Part of a small language model's weights: 12.5M parameters, no biases in attention or MLP.
Each number is 200 + 20 x the weight over its row's rms, rounded and kept within 0 to 999. Layers, rows and columns count from 0. The size before them is the row's rms in percent of the matrix's.

# up: layer 2 MLP up, 1024x256, rms 0.0493, rows 870-922, columns 192-255
# down: layer 2 MLP down (transposed), 1024x256, rms 0.0457, rows 870-921, columns 192-255
up870,096,201,195,194,227,164,235,183,217,190,183,214,190,225,152,197,174,180,187,215,187,194,180,189,200,176,187,193,141,235,176,222,172,190,185,202,188,168,198,206,208,194,176,185,216,178,204,211,201,207,203,179,206,168,214,216,187,172,188,232,199,217,203,201,263
down870,100,209,200,231,192,212,186,217,188,209,216,224,199,203,237,203,194,157,170,202,171,180,215,196,214,183,155,208,223,223,218,187,179,233,215,172,208,222,189,171,229,233,190,251,210,215,254,214,169,207,202,184,179,198,208,198,184,185,197,236,213,180,218,241,199
up871,106,200,229,202,189,191,184,170,210,191,217,172,231,185,198,225,220,191,190,193,199,189,197,222,181,169,205,177,171,190,178,180,219,213,212,208,225,209,191,233,205,171,198,218,202,222,193,183,218,205,200,186,199,201,192,180,194,199,189,197,194,211,222,223,222
down871,106,178,206,182,218,221,178,201,204,201,198,192,189,207,214,222,168,200,149,210,211,212,202,203,190,189,201,190,176,207,222,175,211,162,207,191,199,219,198,203,174,189,226,212,202,217,193,188,220,184,154,261,171,213,228,218,183,194,193,177,205,204,212,183,192
up872,098,229,221,213,219,214,186,206,180,222,228,205,211,192,206,158,206,192,202,183,203,217,207,184,227,244,185,202,178,182,194,195,190,141,199,196,192,201,208,210,196,178,216,218,209,191,225,254,174,197,197,155,194,226,211,191,201,229,177,221,184,195,158,199,211
down872,100,195,220,164,185,216,207,196,184,200,187,227,150,203,234,233,201,205,230,187,203,187,242,187,183,196,200,185,182,214,233,212,198,191,194,190,194,228,213,191,250,182,233,179,202,212,176,205,197,221,193,204,196,201,185,186,204,193,186,218,158,207,143,206,211
up873,097,198,217,177,223,224,256,242,205,188,177,200,225,210,205,204,212,242,182,156,212,209,219,201,207,193,180,209,212,178,201,205,210,203,192,209,197,152,186,182,221,219,210,198,195,207,233,188,193,248,200,224,199,245,198,178,201,185,210,217,165,214,181,202,205
down873,098,205,183,210,214,222,200,209,178,191,171,212,242,209,199,240,216,218,209,153,173,174,225,204,191,197,172,183,200,211,201,185,165,196,189,190,170,219,190,183,180,194,229,210,201,180,251,184,196,215,213,245,185,226,204,197,204,189,207,196,227,186,211,201,205
up874,092,172,213,192,202,221,197,189,201,179,193,184,185,228,216,223,233,201,200,157,171,228,168,232,202,199,201,205,186,185,213,194,175,202,184,211,206,184,211,211,202,233,226,196,141,209,177,195,206,230,182,213,212,211,183,167,203,216,203,219,150,229,201,209,221
down874,096,179,209,178,149,230,236,179,155,196,206,196,175,208,195,195,210,185,182,188,197,192,199,203,213,214,232,181,210,188,193,184,199,178,215,213,208,213,188,199,177,235,226,163,198,174,222,195,206,214,172,172,152,179,199,181,270,229,220,183,177,234,186,218,218
up875,106,202,181,202,204,199,159,219,184,198,214,188,195,180,194,212,160,185,171,186,190,221,192,217,188,207,169,184,178,203,216,210,216,163,219,196,207,174,191,190,242,204,201,185,201,226,190,209,199,240,221,215,167,211,186,208,202,209,179,170,229,199,197,221,208
down875,103,196,214,191,256,149,181,216,199,188,220,204,214,210,205,208,190,215,229,204,162,182,202,170,169,213,189,204,214,218,186,220,207,183,236,158,188,166,209,216,242,193,183,212,221,204,176,169,215,213,212,221,167,190,170,223,205,182,219,147,216,186,216,205,196
up876,100,214,194,181,194,193,215,203,208,215,188,255,189,187,183,169,172,188,200,212,207,224,188,200,188,210,203,184,175,164,206,219,190,207,193,217,209,188,235,242,213,226,190,175,205,219,200,216,241,184,227,226,202,188,169,201,216,197,195,229,182,226,237,239,186
down876,100,185,190,228,207,207,224,168,167,206,174,204,167,153,213,215,179,205,199,173,182,213,193,212,185,181,193,236,232,205,210,198,180,207,198,199,242,217,211,169,210,210,186,191,230,171,204,173,188,177,233,174,203,197,198,177,203,209,239,206,228,170,221,210,239
up877,110,215,179,199,226,232,215,204,214,205,181,201,207,200,239,190,210,205,160,195,224,201,188,179,240,213,161,202,207,170,204,193,195,202,181,204,202,217,212,207,198,208,188,217,173,233,211,190,186,228,212,188,203,220,210,227,202,231,189,224,220,200,184,215,202
down877,104,147,197,172,185,200,201,179,219,235,209,192,223,194,187,201,226,201,221,212,235,176,184,211,187,175,234,221,212,187,204,218,200,197,204,192,206,237,197,225,168,180,201,218,213,162,214,214,209,196,141,194,193,207,207,187,193,190,229,177,192,192,205,212,184
up878,095,203,192,200,251,207,152,201,202,192,209,224,194,204,205,212,236,170,196,176,179,221,188,221,214,221,173,169,210,168,212,216,206,195,201,202,189,188,176,218,180,199,243,243,210,184,219,253,214,181,186,225,193,177,203,201,198,201,197,220,204,195,204,229,194
down878,096,208,204,216,240,226,196,179,204,197,215,198,189,201,175,191,238,215,156,203,192,212,204,199,201,223,229,182,204,196,202,211,206,189,173,215,206,191,200,178,220,208,190,211,195,205,198,221,190,216,230,227,208,221,212,226,197,203,214,228,222,190,146,178,226
up879,098,211,204,181,217,199,216,201,225,185,200,211,220,174,206,189,192,191,197,183,212,196,184,165,185,237,170,197,192,196,228,181,205,206,175,250,202,229,202,187,235,202,203,166,218,254,186,210,216,221,187,198,212,184,219,222,198,177,202,197,210,202,207,210,232
down879,100,158,235,191,202,216,216,210,198,225,195,215,237,156,222,202,195,184,226,173,225,200,179,193,207,190,218,209,208,217,239,193,172,216,207,236,197,232,175,196,220,222,194,182,242,196,223,194,223,186,206,198,185,199,210,189,182,168,194,157,203,226,152,205,215
up880,116,231,213,190,190,218,197,221,188,204,220,233,230,201,209,221,219,216,200,188,205,153,164,196,185,202,183,208,189,221,186,196,197,178,198,203,213,208,196,224,194,181,184,229,200,214,180,200,221,191,204,187,182,190,221,182,185,212,194,182,196,198,197,184,204
down880,112,200,180,176,211,206,228,199,173,182,214,162,200,211,190,204,208,220,179,206,215,185,220,209,208,191,217,199,206,226,213,203,186,211,201,187,207,203,216,235,163,189,184,204,183,192,209,167,209,229,213,220,230,198,203,208,173,194,191,247,168,232,186,183,221
up881,093,204,241,170,199,193,216,195,246,183,185,185,195,183,211,177,194,171,207,182,184,188,171,228,210,210,184,177,194,224,238,160,194,182,210,217,202,177,198,211,196,187,188,192,206,208,201,225,219,191,174,246,212,195,189,190,209,214,191,217,229,215,202,196,203
down881,096,161,179,135,163,204,207,180,187,190,195,187,221,210,219,166,232,190,196,162,237,199,198,216,241,209,191,204,219,186,216,207,173,192,216,211,201,211,204,210,166,203,212,185,222,206,225,199,214,205,198,214,197,184,175,187,174,176,180,167,207,194,176,199,202
up882,092,213,204,185,179,203,202,208,163,178,206,180,237,175,173,243,164,222,207,179,189,181,198,216,209,207,220,208,193,181,192,241,180,203,179,219,186,196,181,179,192,222,207,191,162,209,174,210,220,219,194,185,210,209,199,211,191,184,181,213,211,200,214,204,204
down882,094,202,184,189,228,201,220,204,249,202,245,219,194,232,190,184,199,222,187,196,188,214,223,200,227,217,165,220,215,166,223,211,236,213,211,180,186,190,216,204,170,188,197,235,226,225,229,183,215,199,218,183,192,216,203,194,199,225,206,187,164,166,214,175,198
up883,089,193,185,197,190,196,184,189,197,177,201,186,199,208,199,176,205,215,213,199,239,223,193,214,192,178,170,189,199,211,175,229,227,183,191,211,186,189,210,207,184,206,171,227,203,241,205,194,201,233,193,174,187,238,185,233,186,210,207,185,174,178,197,194,224
down883,090,196,218,205,177,199,243,201,187,214,233,219,205,196,233,214,170,203,223,213,188,223,232,191,224,200,212,183,198,196,207,199,184,216,212,214,200,246,226,203,212,160,209,214,189,148,197,180,214,223,210,187,189,182,192,205,215,208,218,210,218,186,210,204,173
up884,096,233,163,184,207,211,225,192,194,168,204,224,195,233,166,178,181,212,182,224,203,180,202,186,195,250,184,216,206,216,191,200,198,197,212,205,251,200,204,217,212,199,175,232,185,220,177,189,235,214,183,201,204,201,177,216,222,200,200,187,153,202,169,224,217
down884,098,218,194,197,174,229,226,204,187,212,178,188,200,210,152,201,212,188,203,235,171,175,240,212,201,175,188,191,192,201,202,223,202,184,191,162,227,210,187,199,215,213,222,234,204,211,213,182,209,205,183,205,230,175,205,188,234,194,206,186,174,213,190,207,196
up885,101,204,165,203,209,222,218,200,239,209,180,207,178,158,196,201,179,204,215,177,222,239,213,188,216,229,193,217,194,168,180,179,190,197,200,239,199,229,196,226,202,164,222,186,190,204,194,226,210,211,199,200,216,205,186,213,187,194,220,212,221,217,177,206,218
down885,101,188,208,191,191,181,213,181,222,190,202,184,152,185,233,217,174,187,181,178,199,199,210,167,246,170,181,198,191,201,178,199,237,233,193,205,205,220,224,218,203,186,180,192,181,196,210,188,229,217,200,178,250,134,207,218,203,206,219,190,253,175,214,208,195
up886,106,193,201,204,203,201,206,172,197,190,168,205,176,205,159,233,193,209,201,198,170,192,208,221,193,204,227,195,190,198,192,213,201,206,181,190,195,182,239,194,194,201,172,214,193,208,217,181,199,231,211,196,169,194,158,223,223,202,162,175,175,181,231,244,199
down886,105,175,176,206,187,145,190,185,173,192,182,210,214,238,233,168,229,182,233,176,193,200,197,148,204,196,199,202,189,222,187,226,207,178,156,221,203,213,200,212,175,210,192,202,185,214,207,205,188,182,193,201,194,175,173,202,182,188,169,136,213,202,177,264,200
up887,095,207,204,190,199,203,187,196,215,149,184,210,207,213,232,210,188,221,189,165,210,212,206,214,216,219,213,199,200,181,196,199,215,187,174,237,201,206,176,206,201,196,216,189,157,192,212,187,180,209,251,187,198,215,192,220,210,203,212,194,156,224,179,230,231
down887,096,180,237,205,175,184,207,209,182,203,180,185,180,234,207,164,277,163,190,190,214,195,214,189,216,193,176,219,205,176,187,197,162,208,213,205,212,192,236,191,226,206,219,192,197,172,204,195,167,185,206,169,195,225,185,212,241,191,187,197,234,227,181,224,229
up888,094,226,172,223,229,166,160,224,207,207,218,182,169,163,203,194,178,199,193,205,240,194,172,218,201,224,192,196,194,206,194,222,176,207,208,196,188,186,201,213,199,223,226,184,203,214,193,216,203,195,193,187,167,165,166,192,211,184,220,192,198,239,205,213,208
down888,095,190,203,215,208,199,229,224,217,185,201,151,155,213,266,195,190,193,169,211,172,210,213,196,215,206,216,196,205,259,212,183,202,186,221,213,201,189,193,187,160,234,196,175,222,202,206,209,203,203,182,231,220,198,224,194,216,169,188,186,174,217,203,208,186
up889,107,218,212,206,210,189,166,227,209,181,188,199,202,197,204,178,194,179,167,181,195,246,209,193,214,196,191,209,179,196,216,177,153,211,184,221,180,209,193,180,180,195,219,205,179,216,220,201,193,234,230,200,197,204,148,199,185,213,178,198,210,223,210,212,237
down889,105,202,201,250,199,196,197,213,215,196,212,208,177,199,189,183,213,199,164,185,204,198,223,175,208,202,244,225,217,236,166,182,167,218,202,222,185,189,225,159,196,204,208,192,234,192,199,213,196,247,215,202,183,189,190,185,217,226,185,168,213,210,180,206,204
up890,090,204,207,180,203,207,200,185,206,217,178,193,209,217,217,223,202,205,226,145,174,194,208,213,236,210,206,190,178,179,194,204,239,230,151,218,172,222,211,218,180,209,172,212,196,186,197,210,194,179,210,184,177,186,174,235,185,219,159,210,180,182,181,210,188
down890,094,185,205,165,228,187,152,209,204,225,204,206,176,214,227,180,212,216,203,186,226,196,200,180,197,162,184,185,198,184,208,188,180,241,194,147,202,183,187,185,190,203,201,211,161,225,172,181,209,208,217,214,206,184,163,211,230,184,184,201,199,188,139,167,197
up891,093,240,211,230,244,184,170,217,209,193,207,184,178,199,176,154,209,197,161,197,181,198,201,194,181,211,196,207,207,201,191,181,180,183,216,213,204,201,216,212,201,176,212,236,219,212,197,192,184,202,193,204,187,227,206,223,180,197,197,221,182,172,224,206,191
down891,097,218,221,198,207,187,246,188,189,215,185,172,212,251,194,189,238,205,187,217,169,225,183,173,229,213,194,200,196,191,184,214,248,230,221,188,220,212,211,184,160,213,216,180,183,171,200,190,202,212,199,203,198,195,202,193,199,187,199,183,167,158,188,185,187
up892,104,231,221,176,222,225,194,185,220,200,201,209,237,180,196,193,170,211,198,171,195,222,216,205,206,220,204,193,145,198,230,178,209,199,189,211,210,197,201,194,252,199,202,199,195,192,208,218,209,223,197,189,209,199,205,178,207,194,215,201,175,224,224,230,181
down892,104,206,168,197,236,217,192,201,176,201,217,212,190,138,192,168,138,205,222,217,231,228,201,208,180,191,228,227,231,185,176,184,192,212,197,168,168,190,199,223,254,203,211,213,204,198,204,177,207,187,177,206,192,215,189,226,197,177,235,202,251,195,224,200,200
up893,091,215,202,193,213,195,197,203,200,210,211,190,175,215,193,217,196,164,220,187,184,182,163,199,197,203,184,182,189,177,233,210,218,193,202,217,212,226,199,197,192,199,233,208,194,196,199,182,210,175,181,195,199,210,172,162,191,233,219,204,172,228,183,211,245
down893,092,230,203,204,197,200,207,198,181,198,175,179,189,219,201,199,189,201,213,198,220,196,204,197,179,226,195,209,175,243,189,191,163,217,249,203,215,193,163,171,224,227,218,171,190,191,210,234,185,213,211,203,191,184,213,201,208,226,210,174,175,227,166,192,181
up894,100,211,189,156,199,186,193,175,173,180,175,174,239,175,191,179,141,210,181,172,209,191,212,237,177,213,241,186,213,204,246,199,193,171,180,213,196,216,223,201,212,208,190,192,190,183,203,211,178,199,220,200,164,198,181,167,227,247,197,188,226,222,171,161,230
down894,098,235,162,212,209,211,205,183,171,198,195,178,237,230,217,228,193,159,211,179,233,222,201,181,197,193,210,181,174,194,222,172,234,216,195,183,190,210,178,195,213,172,242,218,196,221,201,194,190,197,185,232,195,210,203,185,220,201,227,193,230,192,197,203,218
up895,096,200,169,175,194,185,219,179,207,195,206,190,186,190,224,226,202,214,194,185,222,178,174,211,215,214,146,221,162,186,207,205,215,211,215,196,193,191,209,199,202,202,206,215,184,181,182,243,241,203,179,218,216,218,217,186,167,201,227,225,183,206,183,199,226
down895,100,165,191,182,202,199,177,225,175,178,232,208,229,198,202,200,222,172,248,228,203,217,195,233,213,187,177,188,204,209,219,187,159,220,205,181,212,186,207,202,193,191,242,229,219,189,208,180,234,225,194,220,206,192,187,212,228,223,185,168,221,192,239,179,207
up896,096,221,171,199,203,200,218,185,227,184,190,188,220,185,209,188,176,230,203,171,190,195,216,198,218,224,194,191,181,185,139,214,215,188,184,201,179,202,198,233,221,191,192,238,202,171,212,218,189,227,244,235,177,188,177,191,207,201,196,170,160,216,223,205,209
down896,098,199,148,194,189,208,203,197,214,219,233,231,188,201,208,225,206,194,194,181,170,187,207,193,214,182,171,211,204,207,218,201,195,206,214,179,167,186,196,209,184,198,160,234,188,169,191,237,226,216,196,202,204,226,224,218,215,191,207,229,204,236,201,209,189
up897,093,229,235,200,199,204,216,197,219,215,198,196,234,175,219,198,171,194,178,201,191,182,195,185,218,208,215,212,181,196,217,233,198,167,181,195,189,164,191,208,223,187,195,204,178,206,201,198,190,228,210,217,199,219,171,168,224,186,193,222,191,230,239,216,213
down897,098,208,204,221,181,229,206,191,189,218,198,243,201,212,192,186,225,174,187,223,200,219,188,186,186,205,205,214,216,161,221,238,214,202,187,213,164,213,189,216,190,207,224,175,221,156,194,213,200,229,207,178,185,190,180,168,224,179,205,188,221,198,230,204,193
up898,095,229,191,231,198,194,174,176,192,192,215,173,194,234,232,210,223,178,216,203,174,202,194,219,180,188,193,156,176,188,170,230,183,154,188,207,160,183,196,191,225,189,230,243,196,206,218,190,200,188,222,177,223,218,247,192,208,226,192,208,199,208,194,206,183
down898,095,207,221,164,166,233,204,188,198,186,206,215,181,151,206,194,236,202,177,177,183,177,210,187,204,217,221,210,187,238,207,227,190,225,191,217,219,198,179,196,224,166,223,197,187,197,207,200,214,213,194,185,187,210,216,186,198,192,216,172,181,204,198,188,158
up899,097,223,196,219,222,207,179,215,170,179,179,200,200,183,192,231,202,183,202,173,198,205,190,220,186,216,215,205,179,187,218,199,180,151,127,250,180,177,198,188,199,216,190,191,152,188,189,190,236,178,206,207,203,237,161,207,158,210,203,161,191,193,226,191,205
down899,098,213,214,180,186,213,174,217,188,194,207,191,202,198,210,182,167,164,210,222,224,203,219,201,199,187,217,162,202,208,194,175,181,167,208,227,180,188,193,183,207,220,204,163,194,176,202,199,241,181,215,198,214,211,194,209,200,163,173,225,179,180,206,164,191
up900,095,168,181,138,201,195,204,168,228,182,184,182,181,198,210,209,204,255,175,210,237,195,200,202,179,222,195,250,168,189,223,178,226,196,159,246,179,202,213,212,227,182,174,202,191,180,191,192,204,187,219,198,181,225,199,219,219,182,195,166,191,188,186,226,235
down900,096,218,203,203,204,239,204,217,224,216,206,201,163,206,203,205,207,230,203,229,217,223,211,198,226,195,210,208,201,193,211,159,202,216,218,207,199,181,213,197,203,184,200,221,185,162,187,200,173,193,237,207,227,187,173,207,202,192,161,230,201,205,202,216,179
up901,101,194,209,170,216,222,197,218,239,223,157,188,216,207,180,221,210,211,200,152,205,202,183,213,194,217,205,184,176,173,234,225,193,180,195,184,164,173,154,225,194,208,201,161,191,195,193,212,178,187,232,205,146,219,200,217,191,195,208,212,221,217,194,199,208
down901,103,216,166,160,226,233,167,205,201,181,184,173,224,201,196,181,198,149,224,228,202,227,198,174,175,201,195,194,228,210,215,215,214,215,204,198,193,211,184,211,231,206,205,184,234,158,201,189,190,205,231,202,174,183,218,202,190,170,218,196,243,193,183,192,177
up902,093,207,219,229,197,175,191,179,210,182,203,190,198,193,193,203,208,230,210,172,171,188,188,225,144,254,226,202,195,143,232,237,226,204,183,204,209,205,154,202,193,180,215,199,209,196,176,210,157,197,221,199,181,195,223,204,195,227,170,202,216,217,209,220,222
down902,097,232,197,200,197,223,223,245,216,216,202,225,224,218,191,215,217,197,204,174,199,198,215,175,235,186,242,237,188,179,210,187,188,217,214,195,218,193,162,190,191,190,193,222,185,164,185,170,201,172,181,225,191,148,215,212,227,193,187,191,173,215,176,172,191
up903,096,211,197,197,207,221,215,212,204,191,207,235,183,167,183,208,207,214,201,207,198,218,209,182,220,229,240,253,215,194,177,229,218,173,198,221,218,200,202,175,184,210,202,237,186,228,187,230,200,202,195,185,170,197,194,192,210,197,183,222,168,171,191,222,205
down903,097,180,232,191,173,235,160,221,189,195,184,207,186,174,206,184,217,190,195,180,217,180,197,186,224,197,248,218,224,211,177,180,211,207,206,191,197,219,186,162,193,187,223,194,185,202,200,204,174,220,190,164,210,154,176,229,176,219,182,208,222,191,182,177,193
up904,099,187,143,213,182,240,179,204,166,202,181,208,198,186,209,171,183,235,192,213,187,194,183,176,176,221,175,214,206,195,192,199,201,161,200,193,184,185,198,165,195,218,188,187,209,181,187,225,211,206,228,213,203,238,161,182,169,214,189,182,207,204,204,237,217
down904,099,234,188,210,195,202,165,223,189,212,202,215,171,198,197,196,181,204,240,226,225,198,233,194,176,181,209,191,173,201,208,188,219,180,214,200,194,196,202,183,196,191,206,216,194,185,192,196,224,231,239,206,205,168,159,219,171,189,221,194,170,211,205,232,196
up905,102,199,219,196,218,164,152,195,241,173,198,209,222,178,218,173,185,213,190,205,190,206,188,204,196,172,191,179,191,205,181,186,231,191,194,199,210,179,226,180,222,179,193,247,188,231,212,187,199,193,210,190,166,217,206,196,206,227,226,198,191,222,215,220,200
down905,101,206,202,206,197,209,171,182,181,210,176,226,231,214,158,189,202,205,194,212,228,220,200,213,228,214,178,193,215,203,213,209,202,205,234,188,193,202,203,177,178,213,211,215,181,211,188,185,207,192,219,200,197,183,221,177,207,178,203,187,206,212,185,214,183
up906,097,220,187,214,224,163,181,162,210,186,214,199,175,222,216,203,191,226,200,203,183,206,183,237,186,196,213,197,201,218,165,226,178,187,212,218,196,200,198,209,212,152,173,182,207,204,180,186,218,196,202,209,191,196,215,227,205,208,177,172,182,191,205,188,230
down906,096,180,201,194,234,183,236,189,165,206,231,213,235,197,211,171,230,219,206,198,180,195,139,203,204,189,227,209,230,196,184,207,198,230,209,183,171,182,179,217,148,202,188,180,177,218,207,227,192,203,192,197,211,204,239,191,193,224,208,208,212,199,190,207,189
up907,106,187,204,209,202,189,206,172,210,197,217,223,190,197,185,209,234,248,170,201,187,173,190,190,214,242,186,203,200,158,198,233,238,203,175,184,213,193,175,198,241,197,200,175,200,195,192,235,188,227,183,227,197,199,206,214,187,167,204,207,172,207,222,200,225
down907,106,198,212,205,180,189,215,195,185,182,199,197,185,211,212,201,232,174,177,215,215,159,184,211,193,223,198,181,202,236,229,180,188,187,204,200,210,186,178,207,204,190,232,156,237,209,219,215,194,219,152,205,200,200,237,180,192,214,179,218,195,214,176,225,229
up908,105,225,182,195,191,196,192,190,208,194,179,177,175,193,193,189,174,228,223,179,172,210,166,193,198,181,220,206,217,151,221,189,193,209,197,235,209,196,217,231,206,209,178,172,191,200,205,248,187,181,215,175,168,228,187,188,185,204,183,205,208,165,204,225,202
down908,106,233,206,199,206,211,203,161,196,195,204,165,196,197,180,214,216,203,199,195,246,236,206,231,213,172,163,192,200,149,227,186,202,215,226,197,175,213,194,199,175,221,210,206,233,195,217,195,190,169,211,199,235,201,175,176,219,209,225,237,199,212,204,221,191
up909,087,208,192,192,196,201,186,235,200,213,214,186,217,192,216,200,204,206,204,206,231,213,179,230,217,199,161,205,174,211,161,192,236,208,216,225,235,193,221,242,157,221,212,225,212,193,196,254,188,193,181,212,173,215,223,206,189,223,193,175,206,191,183,209,227
down909,091,234,194,188,159,212,208,199,189,180,219,245,224,198,197,172,199,171,164,218,200,202,191,222,211,197,207,229,186,199,208,231,199,192,203,170,189,227,181,221,192,204,221,198,206,232,172,182,185,202,193,171,212,197,223,199,197,202,204,169,203,192,165,157,210
up910,096,197,144,212,195,213,185,210,210,165,206,194,173,173,215,198,184,198,202,191,177,187,184,198,198,198,187,182,203,214,172,185,184,192,197,248,186,196,212,230,233,189,211,216,166,206,210,179,178,195,217,234,219,228,176,201,187,194,201,226,174,184,211,192,229
down910,097,175,212,212,195,216,183,183,192,190,241,200,199,205,201,192,231,206,214,213,221,188,209,199,156,203,182,207,193,188,193,207,151,201,205,153,230,184,227,184,207,230,182,210,215,200,210,199,204,211,206,243,173,217,199,204,174,207,212,172,158,191,217,229,221
up911,099,210,172,189,209,216,178,204,240,168,143,202,237,210,198,188,234,217,207,183,181,146,157,216,175,199,189,196,227,169,197,225,190,179,192,248,195,182,197,170,226,204,198,210,199,197,204,206,199,232,255,201,195,209,179,203,217,200,214,239,177,190,229,198,205
down911,101,186,160,184,179,197,189,173,213,203,179,177,215,202,194,237,244,198,178,174,195,193,222,160,204,198,206,207,202,196,209,242,194,189,204,207,215,213,197,155,215,199,203,217,175,219,194,185,211,209,200,197,228,208,207,208,215,157,197,227,155,189,206,198,208
up912,108,251,180,217,207,217,184,231,209,208,207,223,218,181,216,196,212,219,195,185,195,186,195,182,218,229,201,198,199,160,153,189,190,177,207,200,180,220,223,223,181,191,199,182,169,197,179,208,178,211,216,155,179,217,200,198,181,221,218,231,181,215,210,169,212
down912,106,178,215,226,204,221,205,211,183,205,201,194,228,193,211,201,177,221,198,205,190,187,182,201,216,201,213,194,212,204,196,217,198,205,230,179,198,209,223,219,191,195,199,175,174,193,179,180,181,174,200,182,198,202,180,214,201,212,234,184,183,214,213,190,257
up913,108,208,233,207,191,180,210,197,239,197,208,197,201,164,193,224,208,190,195,188,186,163,195,199,222,227,186,214,184,179,201,215,196,172,190,192,170,183,203,167,216,181,198,211,178,202,201,243,224,185,188,199,190,177,187,201,179,243,183,192,200,200,195,242,208
down913,108,189,215,195,197,178,211,182,200,184,255,185,217,254,191,188,214,199,196,211,239,208,175,222,217,210,211,237,156,207,207,201,207,226,193,208,211,192,187,181,204,198,243,197,195,235,173,206,203,211,235,203,176,205,245,227,193,216,188,181,179,190,180,221,204
up914,094,206,204,222,184,202,193,229,195,197,210,195,186,196,184,195,181,165,205,186,193,210,189,161,170,212,177,192,183,195,197,203,187,225,181,204,192,182,216,175,218,216,199,199,156,234,159,220,212,201,205,225,205,199,160,169,205,209,208,243,163,199,196,224,217
down914,097,227,207,179,188,215,230,219,221,217,210,191,188,192,204,205,173,216,193,223,197,200,217,176,182,190,171,170,215,198,186,217,192,197,161,184,204,218,223,150,214,206,201,189,198,210,198,209,215,201,205,173,233,176,209,182,224,218,216,236,177,214,170,185,181
up915,094,184,174,200,232,218,205,209,202,195,208,208,233,164,203,157,197,221,194,161,211,197,223,200,241,229,171,218,219,173,203,193,207,211,190,222,178,198,178,188,186,204,203,223,171,195,226,192,192,174,177,208,161,199,209,181,202,258,219,192,193,219,158,190,223
down915,095,209,192,248,181,242,197,172,157,174,214,213,199,190,217,203,231,209,204,234,212,212,228,229,202,204,196,221,200,186,212,239,243,224,204,195,187,189,197,198,251,197,224,193,223,168,211,190,182,224,214,202,167,214,219,164,231,196,227,174,190,169,208,218,224
up916,096,191,161,198,209,175,183,194,206,198,191,206,195,186,203,171,200,172,206,207,220,222,158,164,190,213,208,224,202,208,182,204,208,174,199,212,179,159,179,237,189,164,194,184,206,240,203,239,228,171,174,215,200,183,156,227,208,219,179,198,217,200,172,222,219
down916,096,162,209,164,169,204,235,196,176,181,197,193,179,223,224,195,196,183,196,175,220,209,196,183,221,162,215,174,182,228,252,216,219,190,226,201,209,196,216,203,198,201,198,192,184,162,233,208,219,203,230,198,202,198,194,190,190,184,208,171,192,208,207,220,163
up917,105,179,194,199,215,183,173,167,203,190,172,180,201,236,165,192,172,243,232,205,179,212,219,236,204,225,175,182,155,196,176,211,184,149,188,222,224,208,222,215,200,169,190,225,206,206,159,193,202,195,188,206,191,205,198,219,159,193,174,193,186,203,170,178,203
down917,101,164,220,217,180,203,187,199,209,211,175,184,187,251,194,223,208,204,218,177,175,222,216,166,175,197,239,165,217,207,206,214,203,191,222,198,179,175,221,201,221,203,209,183,211,164,159,222,207,188,189,204,250,215,189,191,204,193,173,222,185,205,181,200,227
up918,085,238,196,196,212,197,225,213,196,190,219,208,204,232,159,212,176,220,183,183,189,210,213,222,202,184,199,184,205,193,199,223,177,233,193,202,188,213,219,193,183,209,156,208,207,215,196,177,207,226,252,199,169,194,184,174,185,206,212,207,179,209,225,182,197
down918,089,239,173,218,173,194,195,219,175,193,205,201,229,205,219,203,178,204,197,227,191,197,208,221,241,196,234,162,194,193,212,223,197,202,210,188,195,232,189,202,164,185,177,204,215,199,220,170,207,209,200,210,170,212,197,207,154,178,222,195,179,180,204,204,187
up919,102,187,181,223,208,202,189,175,202,203,183,207,177,230,217,191,186,247,178,178,203,204,169,218,223,268,195,203,217,205,160,187,180,184,219,175,198,192,227,171,218,200,232,220,208,220,206,227,223,247,212,185,173,178,190,189,216,207,192,210,188,180,215,206,184
down919,102,193,214,209,172,247,177,220,162,228,176,236,219,223,229,207,168,221,193,193,185,204,181,224,194,167,186,213,204,184,194,188,203,177,204,165,176,194,211,219,200,196,171,224,216,183,225,212,221,185,216,213,202,202,201,212,217,178,195,219,196,192,201,197,239
up920,100,237,187,195,197,214,222,228,187,203,193,218,219,172,214,191,181,184,182,182,213,207,166,182,208,200,183,183,225,174,155,203,196,188,180,189,204,169,177,198,202,188,200,200,214,254,193,228,213,235,229,179,221,206,169,203,191,179,217,264,182,203,197,203,187
down920,101,245,213,211,166,217,235,200,150,223,219,196,211,205,218,184,212,175,197,204,170,209,234,232,189,169,237,189,209,200,194,174,212,201,209,190,192,185,203,181,225,203,209,198,238,227,212,178,225,208,218,176,210,198,185,228,206,206,218,219,175,204,185,219,190
up921,104,210,166,157,235,195,233,196,216,182,182,212,178,195,178,192,225,219,185,193,169,213,155,198,179,217,211,197,208,208,190,185,216,200,214,217,224,205,228,234,191,210,207,217,212,204,205,224,172,212,173,185,168,221,192,216,179,187,208,234,131,197,212,205,206
down921,103,224,178,160,212,173,195,200,201,222,232,217,214,222,204,194,226,169,211,206,170,216,187,240,194,218,211,215,211,206,206,221,222,187,179,191,208,159,230,192,217,216,225,210,208,230,195,193,229,188,188,195,204,199,183,202,169,197,182,248,212,239,201,217,224
up922,099,231,195,192,213,178,190,186,195,193,191,200,204,195,188,221,205,189,180,162,213,204,203,201,215,202,209,198,200,171,197,197,181,167,181,236,212,180,162,189,224,189,196,204,210,194,211,189,187,216,221,174,223,217,169,229,215,163,214,204,198,160,199,215,167